Weights of a small GPT-style language model, trained from scratch on English Wikipedia: hashed n-gram embeddings.
Each number is 128 + 32 x the weight over the matrix's rms, rounded and kept within 0 to 255. Layers, rows and columns count from 0.

# layer 14 MLP up, 768x256, rms 0.158, rows 599-625, columns 128-255
[[ 61 142 153 117 152 122 170 127  66 190 154 114 151 119 143 166 108 123 125 108 147 139 118 135 157 161 185 142 154 110 193 169 113  65 140 107  52 155 153 120 137  90 117 156 113 157 127 130 119 138 125 135 101  74 170 196 121 117 143 147 124 120  80 149 136 124  98 124 106  95 143 139 127 104  53 101  95 143 141 101 195 145 104 118 103 139 171 129 128 110 120  91  93 147 120 128  86 103 144 154 152  93 150  97 150 115 126 119 143 145 145 113 113  94 138 157 142 138 164 116  84 116 123 131 124 131 172 117]
 [148  66  81 123 137  95 160 148 121 147  96 144  92 185 103  90 150  79 160  94 137 166 124 137  71 145 118 162 181 183 144  69 170 122 122 150 143 155 104 176 143 112 114  41  96 132 102 100 125 126 153 135  93  96  92 124 197 191 176 109 180 102 136 185 134 134 163 122 120 151  82 121 133 153 198  84 103 119 195 128 165 142 131 165 154 118 108 156 110 123 148 132 151  83 106 173 167 131 104 139  99 107  81 121 126  79 142 119  95 181 131 134 127  99 134 143 145  76  97 173 131 154 127 141 152  74 137  91]
 [107 107 141  73 134 111  98  98 142 148 113 109 143  76 106  77 131 138 105 167 128  87 108  81 180 107 110 100 200 100 141 184 177 105 164  82 126  50 175 126 202 160 129 111 127  85 141 149 179 161 101 150 140 108  95 125  85 133 128 113 176  96 146 159  98 118 155  85 119 115 143 118 161 154  96 112 133  89 121 106 111 146 106 172 117  89 114 146 121 139 157 138 175 119 147 174 125 107 139 142 144 166 169 153 140 149  84 136 151 105 101 116 135 128 130 130  96 140 139  96 141 123 142 172  95 153 164 160]
 [157 144  79 132 166 169 132 101  82 126 197  71 120 172 148 107 181 139  62 144 108 123  95 112 127 146 139 109 163 137  99  69 115 171 110 120 145  82  58 117 111 123 127 189 173 140 118 143 148 150 138 160 131 110 160 120  99 111 169 149 102 160 134 143 142  79 106 184 164 133 147 173 119 136  90 124 151  89  82  95 177 114 151 110  96 119  87 115 161 124 143 166 122 125 154 140 116 140 149 158 129 120  95 114  77 147  96 164  70 163 146 130 143 104 113 136 140 181 175  93 118 175 108 123 149 140 131 154]
 [102 110 216  84 131 110  96  99  93 148 149 100 171 146 139 104 124 103 121 184 212 157 123  99 159 160 130 152  72  90 109 136  59 112  90  84 204  91 135 159 152 140 126 138  74 115 109  98 120 135 153 165 150 144 177  95 147 110 159 103 125 152  96 101  83 211 146 164 144 126 149 138 171 139 179 112  98 149  46  92 112 113  98 107 152  95 180 133 173 134 106  93 139 172 153 135 185 113 160  87 164 212 160 131 182 121 160 134 123 119  84 176 160 114  85 165 163  97 140  95 148 138 164 140 136 126  87 203]
 [ 79  80 169 132 121 130 105 110 112 106 121 128 167 157  93 128 124 152 130 144 142 169  74 103  96 155 109  96 123  43 149 135 183 134 127 117 110  84 163  98  74  32 190 146  89 180 107 183 151  99 143 124 170 100 168  89 172 101 140 144 128 107 115 161  74 131 106 184 130 109 136 136 101 149 161 128 119 126  76 111  79 173 127 119 103 118 158  91 112 193 141 133 176 110 138 144 147 113  94  78  92 129  74 115 137 160  94 116 132 108 156 151 156 197  94 113  92  88 110 121 146  94 141 161 189 135 155 107]
 [114 151  97 133 128 153 161 115 111 101 106 138 161 129 135  91 144 168 114 132 148  89  90 163 113 131 104 129 107 117 122 200 148 152 148 101 131 101 101 154 123 135 145 126 143 115 108  91 128 137 138 119 111 137 142  88  89 128 183 103 137 164 118 155 112  91  87 153 148 100 178 155 166 124 160 144 116 155 106 132 142 115 153  91  77 155 147  78 148  80 124  85 109 184 166 171 146  53 144 163 140 121 114  88 144 126 124 150 129  85 122 115  61 110 153 156 151 114 101 151 140 157  90 100 167 171 140 164]
 [ 61 131 102 166 156 151 207 100 112  93 143 117 148 113 120 128 165 145 138 133 150 133  86 175 186 158  98 170 198 133  97 157 120 175 166 167 136 119 152 137 190 200  85 144  82  70 175 152 130 158  59 137 100 167 158 162  97  96 109  74 169 109 170 195 103  90 114 134 120 116 121 128 100 145  94 146 177  94 115 141  97 168 121  84 118  64 150 133 117 114 159  94 142 125 135 121 105 150 131 115 120 148 122  89 123 128 153 136  88 164 133 148  97 123 126 113  81 121  76 118 149 156 108 114 131 155 130 117]
 [117 104 143 155 109 112 169  90  30 156 173 190  76 127 137 150 149 113 166 100 139 140 197 167 172 116 116  97 145  98 145 133 160 125  92 117 135 154  77 105  70 101 156 135  98 162 149  83  95  99 175 120 163 154 132 177 133 111  81 137 152 134 136 167 108 165 137 175 111 122  68 126 123 127 139 180 113 126 125  48 164 114 179 156 150  90 151 179 118 156 129 131  88 140  76 114 129 168 159 164 189  88 151  83 127  48 164 126 151 153 120  85 126 104 127 142 129 128 165  99  98 120 144  97  80 149 158 137]
 [104 119  83  59 162  83 167 161 167  81 133 121 108 151  76 130 113 155 126 128 116 123 112 139  87 156 109  82 149 103 128 153 153 134 103 130 126 133 143 117 148 151 144  89 126  94  90 114  87  95 115 162 172 165 138 173 119  53 126  91 114 103 150 139 175 143 105  81 117 130 115 167 131 107 105 104 109 127 146  33 123 102 138 134 122 138 103 140 112 147 122 129 157 131 157 160 152 115  90 120 112 164 154 143 124 147 179 109 160  97 170 197 137 119 172 136  94  74  96 185 151 148  97  96 183 101 120 215]
 [134 139 182 159 148 187  73  83 141 143 145 138 114 143 167 104 181 128 185 154 141  86 149 142 114 157 168 162 233 144  66 131 117 164 107 163 114 167 176  78  69 151 201 124  93 174  84  84  86 157 155 154  48 106 129 147 121 210 101 127 114  78 101 129  54 112 187 115 184 113 145 149  84 160 168 123 125  80  48 136 128 178 169 169 124 108 189 152  62 146 124  90 130  76 126  66 134 178 160 113  66  85 162 130  93 105  85  93 155 151 145 132 124 166 164 151 117 165  77 123 114  97 128 113 137 186 143 152]
 [ 63 119 117 114 105 142 170 101 105  75 100 148 195 131  95 111 145 105 134 110 135 121 152 177  98 105 155  96  89 140 125 143  78 125 130  50 145  79 146 215 160 155 113 134  75  94 134  97 142 178 125 158 110 111 167 127 154 131 112 180  84 104 136  66 143 128 144 111 148 131 102 112 172 167 100  77 103 121 167 115 141 187 129 107 163 147 165  80  82 180 121  96 174 149 151 112 178 134 112 149 117 119 147 125 122 129  95 185 116 120  78 134 119  79  99 164 119 155 129 113 158 153  70  96 157  92 127 150]
 [ 73 145 114 152 142 101 102 188  88 193 104 181 182 145  97 145  91 158 148 105  88  52 148 110 104 119 107 136 119 132 160 176  78 189 117 131 179  68 146 131 128 105 115 125 121 120 135  74  90 108  87  74 146 164 138  65  71  89 120 212 209 162 105 130 136 105 139 141  91 137  66  64 109 141 159 126  53 161 116 111 111 158 116 102 117 153 116 162 151  77 162 205 144  89 132 122 120 121 123 160 115 127  82 169 149 131 135  86 123 180 130  96 180 105 175 125 177 167 120  95 158 143 103 188  76 179 189 125]
 [191 158  72 142 114 120 130 169 121 123 122 115 200 107 133 133 105 156 147 176  92 138 151 149 141 155 128 162 125 107 128  79 114  71  68 121 113 116 117  97 107 136 139 108 136 115 184 121  86 112 136 146 102  93 176 116 105 149  88  81 151 168 176 116 166  65  93  86 140 177 166 143 174 144 130 111 115 111  86 122 143 105 109 110 114 110  87 125 146 126 166 128  99 157 116  71 105 143 189 161  72 118 159 125 185 168 154  97  78 154 106 146 156 140 117 126  95  99 135  91 138 130  86 118 153 161 156 136]
 [120 134 109 179 140 136 128 141  95  58  58 125 164 207 144 144 105 140 126 146 150 129 129 121 174 120 150 165 109 140 131 152 127 166  76 153 117 104 116 118 128 106  98 151 111 167  66  75  90 113 167 103 130 118 169 120 129 152 112 107 128 146  83 158 142 148 113 123 118 102 115 166 102 133 127  94 140 151 105 111 142 165 180  98 120 107  92 166  94 156 158 123 167 143 138 103 140  68 147 118 188 138 188 161 107 140 142 152 138 133 112 145 138 112 145 114 145 156 118 195 138 113 113  89 125 205 141 120]
 [135 174 148 139 127 108 139  97 119 128  88 101  76 101 149 103 144 118 130 118 160 183 161 105 129 124 174 132 113  85 108 101 122 192 163 162 134 111 151  87 132  80  85 113 139 130  95 113 136 119 145 163 132 120 111 115 141 136 157 120  93 163 140 144 143  95 128 143 147 132 100 123 153 102 107 179 130 106 112 170 141 149 170  96 132 128 148 124 107 131 114 141 108  98  70 156 120 159 123 149  93 131 120 108 154 138 155  90 137 108 117  96 154 100  70 210 140  39 144 143  98 144 159 157 181 103 102 163]
 [138 160 160 194 123 126 156 102 169 139  92 129 161  85 130 108 180  97 154  74 150  96  59 131 147  94 128 109 137 170 156 152 150 123 186 124 119  85 177 118 144  92 110 166  85  72 180  79 138 158 135 101 158 179 133 196  90 129 144  89 140 121 147 119 120 140 161  94 174 143 160 154 125  96 127 162 193 102 123 200 103 160 122 108  94 118 146 161 168 106 107 114  90 120 126 148 147 169 147  95 109 171 161 145  95 118 107 124 124 162 138 149 126 102 131 120 124 158 166 136 127 102 113  95 187 189 105 170]
 [134 122  85 144 123 134 135 110 148  99 124 119 123 159 108 167 144 138 134 128 145 124 101 130 108  84 129  87  65 142 131 139 120 117 132 128 121 121  92 106 108 142 133 153 110 190 110  71 143 134 138  87 168  89 185 130 140 179  91 135 101 162 130 120 102 118 136 180  94 135 131 159 132 137 179 142 149 166 127 124 149 122 137 105  59  62  55 137 112 143 141 167  95 133 186  96 122 165  66 145 127 123 134 127  81 118 181  98 187 112 136 128 142 127 114 122 141 134 107 165 153 133 118 170 123 107 132 116]
 [ 70 112  83 180  96 159 112  63 118  48  76 173 139 171 168 122  81 114 131 103 167 196  96 145 168 138 134 119 123  78  93 168 101 178 173 178  62  89 131 124 121  99 117 116 119 179 122  94  98  96  95  74  96 136 151  76 176 122  42 109  80  73  50 167 147 130  77 101 131 149 204 132 144 164 102 121  88 175 127 129 148 128 116  84 104 135  87 162 105 146 137 131 218 120 193 119 174 130 113  90  59 145 154 142 101 122 130 146 100 150 117 116 150  99 154 107 113 152 157  68 129 101 120  99 160 114 110 115]
 [144 162 185 114 106 154 118 140 124 188 111 144  76 140 126 118  67 166  91 119 132 106  57 148 120 121  69 164  67 139  85 146 136 174 117 105 198 178 114 149  91 119 157  61 127  63  84  86 129  82 131 163 147 146  97 135 145 189 115 173 156 116  98 176 115 108 125 140 118 132 144 140  99 112 138 186 133 168 171  75 120 193 164 124 134 175 134 144 134 103 111 118 143 107 160 162 162 167 105 145 113 166 146  56 110  96  90 123 130 101 107 144 131 131 147 134 164  98  90  81  93 110 127  79 120 147 196 156]
 [100 141 134 175 115  58  82  67  91 204 105  96 103  81 115 150 167 171 110  67 118 149 165  34 164 161 111 167 188 133 175 124  97 110  60 147 174 199  81  98 154 130 155 104 183 145 117  91 120 106 195 163 100 159  86 115 207 134  88 125 165  67  85 129 134 108 140 164 128  82  60 136 117  89 172 155 141 201 134 163 126 136 103 150 153 114 149 135 160 118 144  89 135  71 104 117 142 171  81 117 152  75 160 143 115 147 105 139  99  94  89  91 127 109  97 158 113 130 172 135 149 179  85 133 110 137 128 143]
 [108 144 118 130 168 166  92 105 171 113 122 138 101 156  97  92 115 131 138 135  97  96 127 125 161 198 145  94 142  85 108 158 176 122  95 148 100 106  90  78 112 122 127 117 185 119 128 142 123 116 168 116 124 123  87 172 113 123 131 137 164 155 185  79 134 146 113  78 114  92  89 108  90 165 133 190 178 117 151 112 105 113 141  78 156  66 140 155  93 146  70 108 151 200 160 134 121 155  97  92 111 125 125 181 134 165  78 133 118 126 180 117 119 136  74  68 134 140 104 148  98 171 171 116 145 130 149  73]
 [ 81 105  85 145 117 158  79 171 120 104 123 160 159 179 160 118 112 158 146 119 113 128 133 162 158 136 171 119 143 113 128 103 191 122 110 139  83 119 114 120  56 130  85  84  86  74 177  97 110 101 125 130 141 116  96  99  91 149 127 110  75 170 163 163 146 147 147 181 109 108 145 141 111 134 164 161 120 131 165 189 209 145 103 116 186 139 158 153  86 162 157 146 158 159 128  62 111 141  95 131 105 100 123  89  94 112 114  84  91 119 102 152  86  69 213 168 102 165 124  92 152 106 130  98 164  97 183 186]
 [149 138 138 168  89 136 156 117 175 148 138 120 162  97 177 119  87  82 190 121 105 116 158 172  86 160 130 142 146 154 150 189 139 160 140 157 127  85 119 106 177  98 176 106 125 125 154 146 112  57 134  88 116 122 117 126 135 129 113 107 142  91 165 102 104 156 120 115 129 149 108 118 131 141 110 111 123  99  96 120  92 198 154 135 143  99 132 155 159 108 209 170  67 105 137 114  33 131 108 114 127 153 134 147 107 119 140 172 119 142  94 125 190  96 174 147 158 141 136  98  25 103 124 104 109 112 195 144]
 [124 138 133 146 121 120 145 106 132 142 184 114 143 143  86 114 153 129  75 143 127 102 132 144 153 151 127 162  85 107 134 168 145  65 111 116 108 132 169  81 116 164 123 179 158 134 122 171  96 150  92  97 160 103  94 132 119 146 160 161 142 120  82 101  79 135  95 143 100 100  84 105 155 103  82 118 107 139 118 100 116 126 139 106 157 120 101 133 104 147 217 141 130 114 141  80 107 154 139 113  78  99 120  70 141 115 164 125 167 127  83 140 148 148 144 124 185  93 144 148 150 118 113 139  66 174 147 157]
 [113 185  85  99 122 114 152 120  28 188 131 108  82 169  96 186 113  89  77  87  95 164 140 155 112 140 164 132 112 115 159 110  85  80 137 144 108 192 143 128 148 121 111 121 150 114 123  25 108 109  34 157 107 155 130 155 148 154 124  82 169 139 131 138 145 177  75 121 135 123 174 187 133 134 226 123  93  86 169 118 130 124 138 178 108 128 145 129 140 163 149  91 109  77 101 186 149  75 133 151  94 160 161 132 212 104  96 115  98 187  59 129 155 131 119 110 144 217 118 139 154 138 100 142 138  91  97 169]
 [192  75  86 141  43 171 124 157  51 177 170 126 118 171  63 152 120 131 136 154 127 112 145 138 136 204 101 125  88 103 128  67 107 156 126 170 158  91 154 120 196 161 109 133 194 152  96 102 214 136 142 110 170 182 112 109 141 125 179  91 134  92 164 127 155 153 137 138 145 125 147 102 135 115 133 144  79 155 110 108 113 105  98  88 107 157 135  96 104 116 145 166  95 123 141 148  96  86  91 118  96 127  99 135  94 129 110 174 130 128 159 135 186 117 187 148  89 121 111 141 168 147 154  94 127 142 151 191]]
# layer 14 MLP down (transposed), 768x256, rms 0.0945, rows 599-625, columns 128-255
[[ 80 156 171 170 102 167 146 154 127 139 135 140 133  85  67 132 170  69 145 176 107 193 146 132 159 174 167  95 123 135 129 148 106 142 137 170 127 172 146 156 127 131 134  82 157 124  68  92  59 131 133 119 125 140 143 115 106 146 144 178  77 147 118 102 152 157  56  66  69 118 177 166 184 131 184 112 135 126  64  92 119 106  86  89 148 119 117 158 136 150  98  68 141 110 128  80 117  95  82 172 110 151 103 188 124 131  91 117 143 146  73  55 140 112 188  87 206 135  94 166  60 151 193 118  96 132 161 105]
 [134 104 154 103 149 123 160 148  99  91 140 106 152 100 152 139 113  99  99  90  79 119 106 141 103 118 101 180  97 126 174 109 145 118 123 145 179 142 151 157 211 178 126 114 171 123  91 157 101 120 124 121 131 169 117 120 186 112 152 110 130  76 100 143 115  90 172 146 179  77 140 123  99 162 187  80 103  75 132 145 125 124 106 166  66  86 175 131 112  63 110 121 159  87 150 134 131 106 109  94  87  91 156  84 161 153 136 147 164  93 160 160 120 122 103 168 168  87 150 110 127  97 163  74  64  74 149 127]
 [158 106 206 155 110 151 104 129 144 128  94 116 168 140  92  78 124 122 112 124 148 108 128  52  90  83  91  64 123  90 111 110 132 111 135 119 154 164 108 168 165 146 122 108 157 158 119 205 161 156 122 136 145 110 114  83 104 135 151 177 210  84 102 100 112 112 123 157 108 178 130 165 130 132 137 174 157 142 125 167 101 170 102 109 127 155 183 118 176 121 173  93 140 131  90 160 140 153 154 155 160 123 108 137 136 167 177 108 128 107 146 137 119 112  75  72 158  87 128 186 144 153 149 151 138  64 141  94]
 [138 167 152 141 139  70 146 139 183 117 127 110  79 164 137 144 109  84 156 169 102 134 149 120 125 103  71 133 157 170 205  53 149 154 171 101 169 110 132  84  88 109  62 159 149 121  99 155 149 186 182  77 154  93 110 131 133 131 134 113 137  61 176 158 108  83 166 171 108 145  92 149 143 158  97 144 126 125 142 116 197 101 115 123 122 148 143 165 138 113 115 124 148 131 181 176 158 138 110 144 155 156 130 137  78 122  96 108 140 114 141 179 134 144 130  85 154  92 147 105  90 119 130 101 149 149 123 167]
 [ 85 132 144 141 133 161 191 119 111 131 123  98 163 100 150  90 129 153  99 123 166  76  89 141 128 191  93  90  86  34 131 142 136 141 129 143 140 113 223 172  48 105 152  45 139 150 129 170  18 181 143 146  95  77 109 108 161 155 139 131 107 158 119  85 187 109 119 166 134 104  76  80  93 147 145 138 146 208  58 165 112 109 169  71 123 129  99 105 121 131 104  91 115 169 135 169 134 114 132 129 110 171 116 127 157 165 130 125  84 212 123 110 105 129  67 179 140 101 188 140 136  98 131 138 167 171  86  53]
 [129 106 139 103 124 121 147 169 142 195 169 189 100 139 123  92 115 107 116 127 110  96 115 118 101 132 127 132 155 106 138 152  77 108 170  85 141 140 125 126 151 139 124 188 153 145 232 107 126 165 173 164 165 168  77 103  97 110 134 160 101 103  97 114 149  94 112 152 139 202 168  56 215 134 214 160 204 168 185 159 170 112  60 137 119 101 138 158 179 106 113 179 147 114 162  87 136 165 150 153 193 130  88 171 112 109 129  61  83 135  88 180 154 117 109  66 107 108 141 111  85 114 163 137 100  88 109 137]
 [145 152  93 167 111 133 108 139 106 144 124  65 121 100  93 139 137 124  68 109 104 128 153 180 137 124 138 129 131  99 138 129 159 131 166 179 100 141 120  59  94 137  79 108 108  74 122 151 163 118 118 112 136 148  96 106 152 169 115 133  97  80  78  76 194 128 119  96  95 171 103 135 113 111 175 148 102 132 135 155  85 119 129 164 130 112 128 171  75 130 145 149 117 149 134 122 140 123 121  74 174  91 157 129 182 146 123  92 103  86 180 151  97 131 158 108  96 155 187  63  77  97  77 179 129 114 115 110]
 [126  73 171  70 109 123 126 130 152  91 100  94 106  74 160 174 104 121 136 153 158  86 162 126 153 110 117 127 142 147 130 149 153 141 127 171 184 101 139 145 195 133  89 131  69  72 173 107 129 136  93 157 129 136 139 154 163 190  61 170 113 145 162 123 143 155 126 130 169 118  63 167 132 109  98 157 171  55 127 111 148 110 105  91 155 122 169 172 186  62 170  75 107 117 118 141  87 125 112 115 105 154 161  91  88  75 106 118 169 127 101 121  98  89 115 140 117 156 159 161  94 155  83 198  81 117 100 187]
 [163 140 129 127  63 135 128 105 131 119  89 138 106 208 139 168 156 125 130 136 112 128 196 121 120 157  47 149 114  77 153 222 132 115 128  91 173 169 151 147 125 137 133  76 115 131 146 118  92 172 128 114 148 137 209 119 164 121 126 172 177 120 146 107 178 127 194 107 114 135 141 186 148 153 133 140 138 107 130  75 102  62  88 139  94  32 152 104 166 188 139 100  99  94 133  87 105 109 107 162  76 114  95  95 105 181 105  99 159 100  85 137 203 154  89 112 107 131 156 141 135 143 148 121 110 146 141  97]
 [ 86 119 117 132 106  88 149 129 154 103  74 153 165 158 167 116  57  91 110 152  91 162 127  49  99 129  94 141 160 146 120 135 112 157 183 211 125 149 117 135 157 100 140 187 103 128 118 206 166 115 149 142 100 136 168 137 107 159 128  98 110  45 143 157 163 108 138  98 146 140 168 156 166  80 150 143 149 192 152 127 148 125 185 110 174  85 149 105  95 125 170 116 134 120 149 124 130 145  65 168 150 103 147 135 113 125 193 139 123 168 120 141 139 127 129 146 123 185 122 162 117 134 125 120  99 124  88 175]
 [170 141 176  79 163 140 104 120 151 162 111 178 136 115 173 102  69 111 175 121 122 137 117  73 120 135 111 162 113 119 100 102 204 136 131 141 125  96 149 155  84 136 128  84 135 165  99  80  81 125 148 125  72 136 133 155 140 161 163 120 120 100 176 134  95 122 191 131 113 144 149  96  38  85  74 223 100 188 111 158 138 127 140 168 103 170 156 164  66 153 163  76  85  39 191 189 127 196  86  80  94  91 103  96 129 139 144 182  92 156  73  94  90 113  79 161  78 165 145 115 116 151  60 184 114 138 141 107]
 [115 106 175 121 159  96 182 170 147 155 137 164 180 109 130  81 112 151 168 163 152 111 104  83 141 139 142 136 123 136 183  96 151 152 106 137 115 182 151 190 120  89 132 140 160 157 136 167 129 101 194  97 129 164  70 120  94 103 142 118 137 120  82 149 147 125  95  93 144 224  76 109 122 186 109  97 155 120 207 124 130  96 120 132 186 148 129 173  99 139 106 184 130  59 141 164 128 135 136 111 126 125 121  98 175  85 110 113 169 189  99  97 173 111 126 123 138  97  67 131 152 150 130 125 202 134 103  77]
 [104 150 111  63 118 148 101 156 140 178  98 173 144 135 170 108 141  86  72  97 108 102 131 166 141  95 128 173 106 132  95 146 101 131 152 150 119 115 125  80 183 141 135 139  95 103 111 148 109 151 180 200 119  78 175 190 121  90  22 159 156 169 174 141 108 162 195  71 122  96 163 115 115 111 104 129 137 137 136  83 183  73  90 110 138 128  50 109 136 156 107 160 178 139 124 137 108 162 143 132  78 158  97 187  75 146  66 172 107 122  87 120 204  74 130  24 141  99 126 117 143 107 114 190 134 118 149  85]
 [105  91 108  75 169 117  55 183 115 110 148 165 100 123 118 125 155 127  75 126  90 112 173 127 174 118 109 105 160 195 178  60  58 121  97 102 163 185 113  86  94 179  71 141 123 130 136 126 120  65 127 114 128  94 155 112  38 160  98 185 141 170 105 129 113 150 108  93 130 161 101  77 125 125  93 133 104 101  77 119 111 101 140 187 119 121  29 133 142 107 113 140  92 120 181 164 141 141 141 122  85  84 172 144 192 180 113 138 165 119 142 139  56 149 130 111  94  68 166 134  55  70 123  87  85 152 119 145]
 [145 109 144  85 110 125 125 114 120  64 112 139 154  74  70 126 184 116  55 122 103 111 236 136 117  75 112 135 158  71 121 138 194 163 116  96 130 101  90  85 139  99  84  94 116 111 150 104 136 166 210 106 180 112 112  84 126 143 143 142 196 117 113 136 184 122 150 168 145 101 114 103 140 140 101 145 153 111 141 137 132 174 132 182 120 114 202 190  90 124 144 117 160 119 143 153 164 105 179 108 173 110 105 105 138 106 113 148 144  75 172 100 118 127  74 126 110 133 141 111 140 111 128  91 101 138 151  91]
 [114 128 107 111 144  73 152 137 152  92 128 174  96 138 172 170 136 149 101 102  86 154 126  72 181 119 121 101 152 123 130 137 190 116 143 103 118 135 128 107 142 126 123 119  91 131  99 109 176  92 140 114 178 178 139 148 131 158 153 145 124  68 132 128 136  93  99  95 134 111 139 154 122 114 157  95  92  96 169  90 143 114 180 128 103 125 135 110 136 121 115 141 164 113 140 130 140 158 147 141 133 169 110 147 182 158  90 129  73  90 131 138 105 133 151 123 118  87 109  65 123 181 155 121 107 159 164 132]
 [108 134 141  80 170 204 163 149 170 148 153  83  81 158 137 129 127 120 187 143 113  98  97 125 111 157 112 153 116 146 191 115  95  64 199 124 109 153 159 122 149  96  95 162  93 130 146 131 188 135  91 124 141 161 141 147  97  36 146 136 162 141 119 176 104 161 150 188 136 112 114  68 142 130 108 105 182  76 175 130  74 128  81 104  78  91 125 114  85  90 102 122 110 159 106 165  70 167 141 156 144 124 150 164  70 190 130 154 148 145 141 136 117 139 107 128 103 137 155 150  79 101 152 154 147 158 151 118]
 [119 123 170 107 134 146  95 160 155 159 131 137 171 130 137 128 132 137 124  84 161 184  99 127 112 131 149 141 123 127 132 125 109 154 152 110 153  99 126 125  94 130 137 106  85 142 134 113 101 150  90 165  92 127 160 170 148 122 110  77 129 109 124 144 152 105 105 159 135 119 125 121 161 167 162 125  57 139  89  83  99 130 137 175 109  85  94 113 126 109 111  77 112 164 126 138 120 111 135  96 138 166 128 143 104 158  99 126 105  90 175 143  62 139 113 131 134 169 128 145 116 134 113 132  95 107 114 140]
 [158 138  81  51  90 101 117 156 114  73  41  99  96 116 171 105 110 127 134 160 164 150 109 186 164 157 134 166 161 125 180 153 139 151 143 180 143 129 108 152 102  94 107  98 116 120 142 130 119  44 102  61 109 154 147 101 142  62 128 142 154  95 116 130 112 131  88 134 120 165 153 126 176 172 174 153 165 131 140  95  87 139  99 115 130 115 119 179 124 112 118 136 149  81 106  76 150 168 192 102 134 126 105 135 118 123  97 137 152 168 146 128  83 105 156 129 132 135 124 110 105 137 122  67 186 122 184 139]
 [ 84 169 113 121 122 151 129 115 132 111 183 111 172 125 116 133  74  88 129  78 130 106 129 184 111 140 184 171  81 159 200  85 101  92 145 134  84 143 133 174 133  88 136 138 199 143 131 125  95 154 168  92 187 115  39 176 146 114  95 107  69 106 153  87 140 134 107 182 125 134 159  87 113 112 142  64 144 155 151 168 111 210 177  58 126 147 162 139 113 137 178 132 179 121  65 107 196  94 149  71 140 128  84 132 145 169  77 145 165 117 112 145 134  80 161 105 146 152 109 133 140  94 101 127 103 133 126 188]
 [ 97  67 132 153  94 136 129 125 146 121 105 137  83 167 101 152  96 103 117 111 122 111 108 148 101 192  84 130 105  72 115  83 150 164 137 128  90  67  60 137 196  74 107 123 146 108  59 131 159 116  90 103 154 118 169 106 169 148 110 146 164 165  94 115 138  74 166 153 141 174 106 142  84 134 121 121 122 139 166 150 176 206 177 169  93 101  92 122  95 141 101 113 126 132 108  93 157 160 160 150 146  99 113 158 159  85 129  80  98 133 133 130  83 103 100 130  97  86 123 159 140 139 109 138 134 150 148 137]
 [115 119  65 155  96 153 155 154 103 198 138 149 179 186 186 178  80 116  55 135 161 158 147 116 192 129 130 132  92 134 146  86 148 124 161 119 128 144  97 147  81 120 166  81 127 119 108  59  97 153 183  91  97 115 158 140 142 110  85 124 153 101  75 122  82  90 133  79 156 116 125 157 140 129 109 117 133 134 136  78 128 137  77 177 149 118 189 121 176  87 129 128 120 146 111 197 176  97 122  98 165 149  97  80  88 120 136 118 162 189 142 159 167 114 125 149 141 113 143 145  89 136  77 161 108 209 115 163]
 [ 74 117 139 147 124 105 134 136 109 199 130 158  94 124 182 177 159 157 115 136 109 131 124 112 130 162 114 121  47 108 179 125 156 129  95 174 132 148 132  68 120 136 156 116 103 158  74 113 124 129 124  82 149 130 122  98 156 207 213 111 145 121  92 122 107 110 114 121 155  72 132 159 144 166 150 165 179 110 124 182 141 156  85 136 108 204 140 109  95 102 168 122 112 111 176 131  84 126 103 132 195  87 153 127 102 137 145 128 119 161  60 185 133 148 114 111 137 139 194  54 144 127 193  76 191  83 120 154]
 [113 190 145 122 144 175 117 114 112  89  75 159 137 153 175 163 133 141  99 205 116  86 113 119 164 151 166 169  71  64 118 182 115 120 123 164 152 144  71 167 131 101 139  92  98 119 148 149 140  93 144 137 129 147 125 109 105 143 155 134 172 110 158 136 172 158 157 117 112 103  88 107 118  88  92 147 125 116 108 151 149 171  95  61 175 135 126 122 140 102 188 139  96 102 108 179 105 126 106 171 148 163 122  80 116  82 179 112 177 118  53 101 100  94 156 129  99 129 150  97 128 175 109  71 103 161 158 118]
 [169 181 177 150 110 152  92 144 126 104 165  84 136 123 100 100 137 162 119 127 150  82 187 132 111 163 139 139 153 122 178 118 117 147 145 103 127 144 142  73 126 140 180 160 147  87 115 134 119 110 116 138 127 139 109 126 145 116 184 111 111 128 153 104 147 132 110  80 154 109 133 146 155 155  80 125 103 146 189 119  96 145 117 100 135 147 127  98 113 115  81 148 141 152 122 121 164 113 130 101 118 132 123 161 169 136 172 147  91 138 140 164 103 106 155 119 158 153 139 127 104 118 166 144 177 131 179 129]
 [ 86 162 115 137 171 122 126 159  51 166 153 103  74  83 108 149 144 111 101 152 101  84 147 184 118 134  67 123 160 154 156 146  98 133 151 113 172 152  88 134  87 141  90 133 189 119 107 167 159 126  50 134 174 141  83  98 127 116 180  70 117 129  99 116  78 137 135 108 148  86 159 130 169 108 135 167 131 140 149 115 139 164 159 144 103  90 127 111 115 164  84  73  95 122 121 135 163 120 168 134  96 134 145 145 110  89  65 176  66 114  97  97 137 122  99 115 181 174 138 120 129  59 140 179 112 138  89 114]
 [125  92 129 154  74  73 150  78  52 178 129 118 134 128 177 108 107 100 123 189 195 163 148  60 137 102 195 170  94 101 139 120 179 137 175 204 119 133  97 134 142  96  85 152 141  63 132  79 130 107 149 124 159 157 169 132 137 111 175 100 185 123 133 132 128 186  99 163 151  85 104 102 160 159 138 114 142 151 129  41 134 145 151  90 146  87 100  91  91 122 147 187 123  80 143 134 163 174 103 102 118 131 131 161 129 101 171 138 126 150 191 122 156 151  92 121  90  73 179 106 145 152 129 132  47 144 118 154]]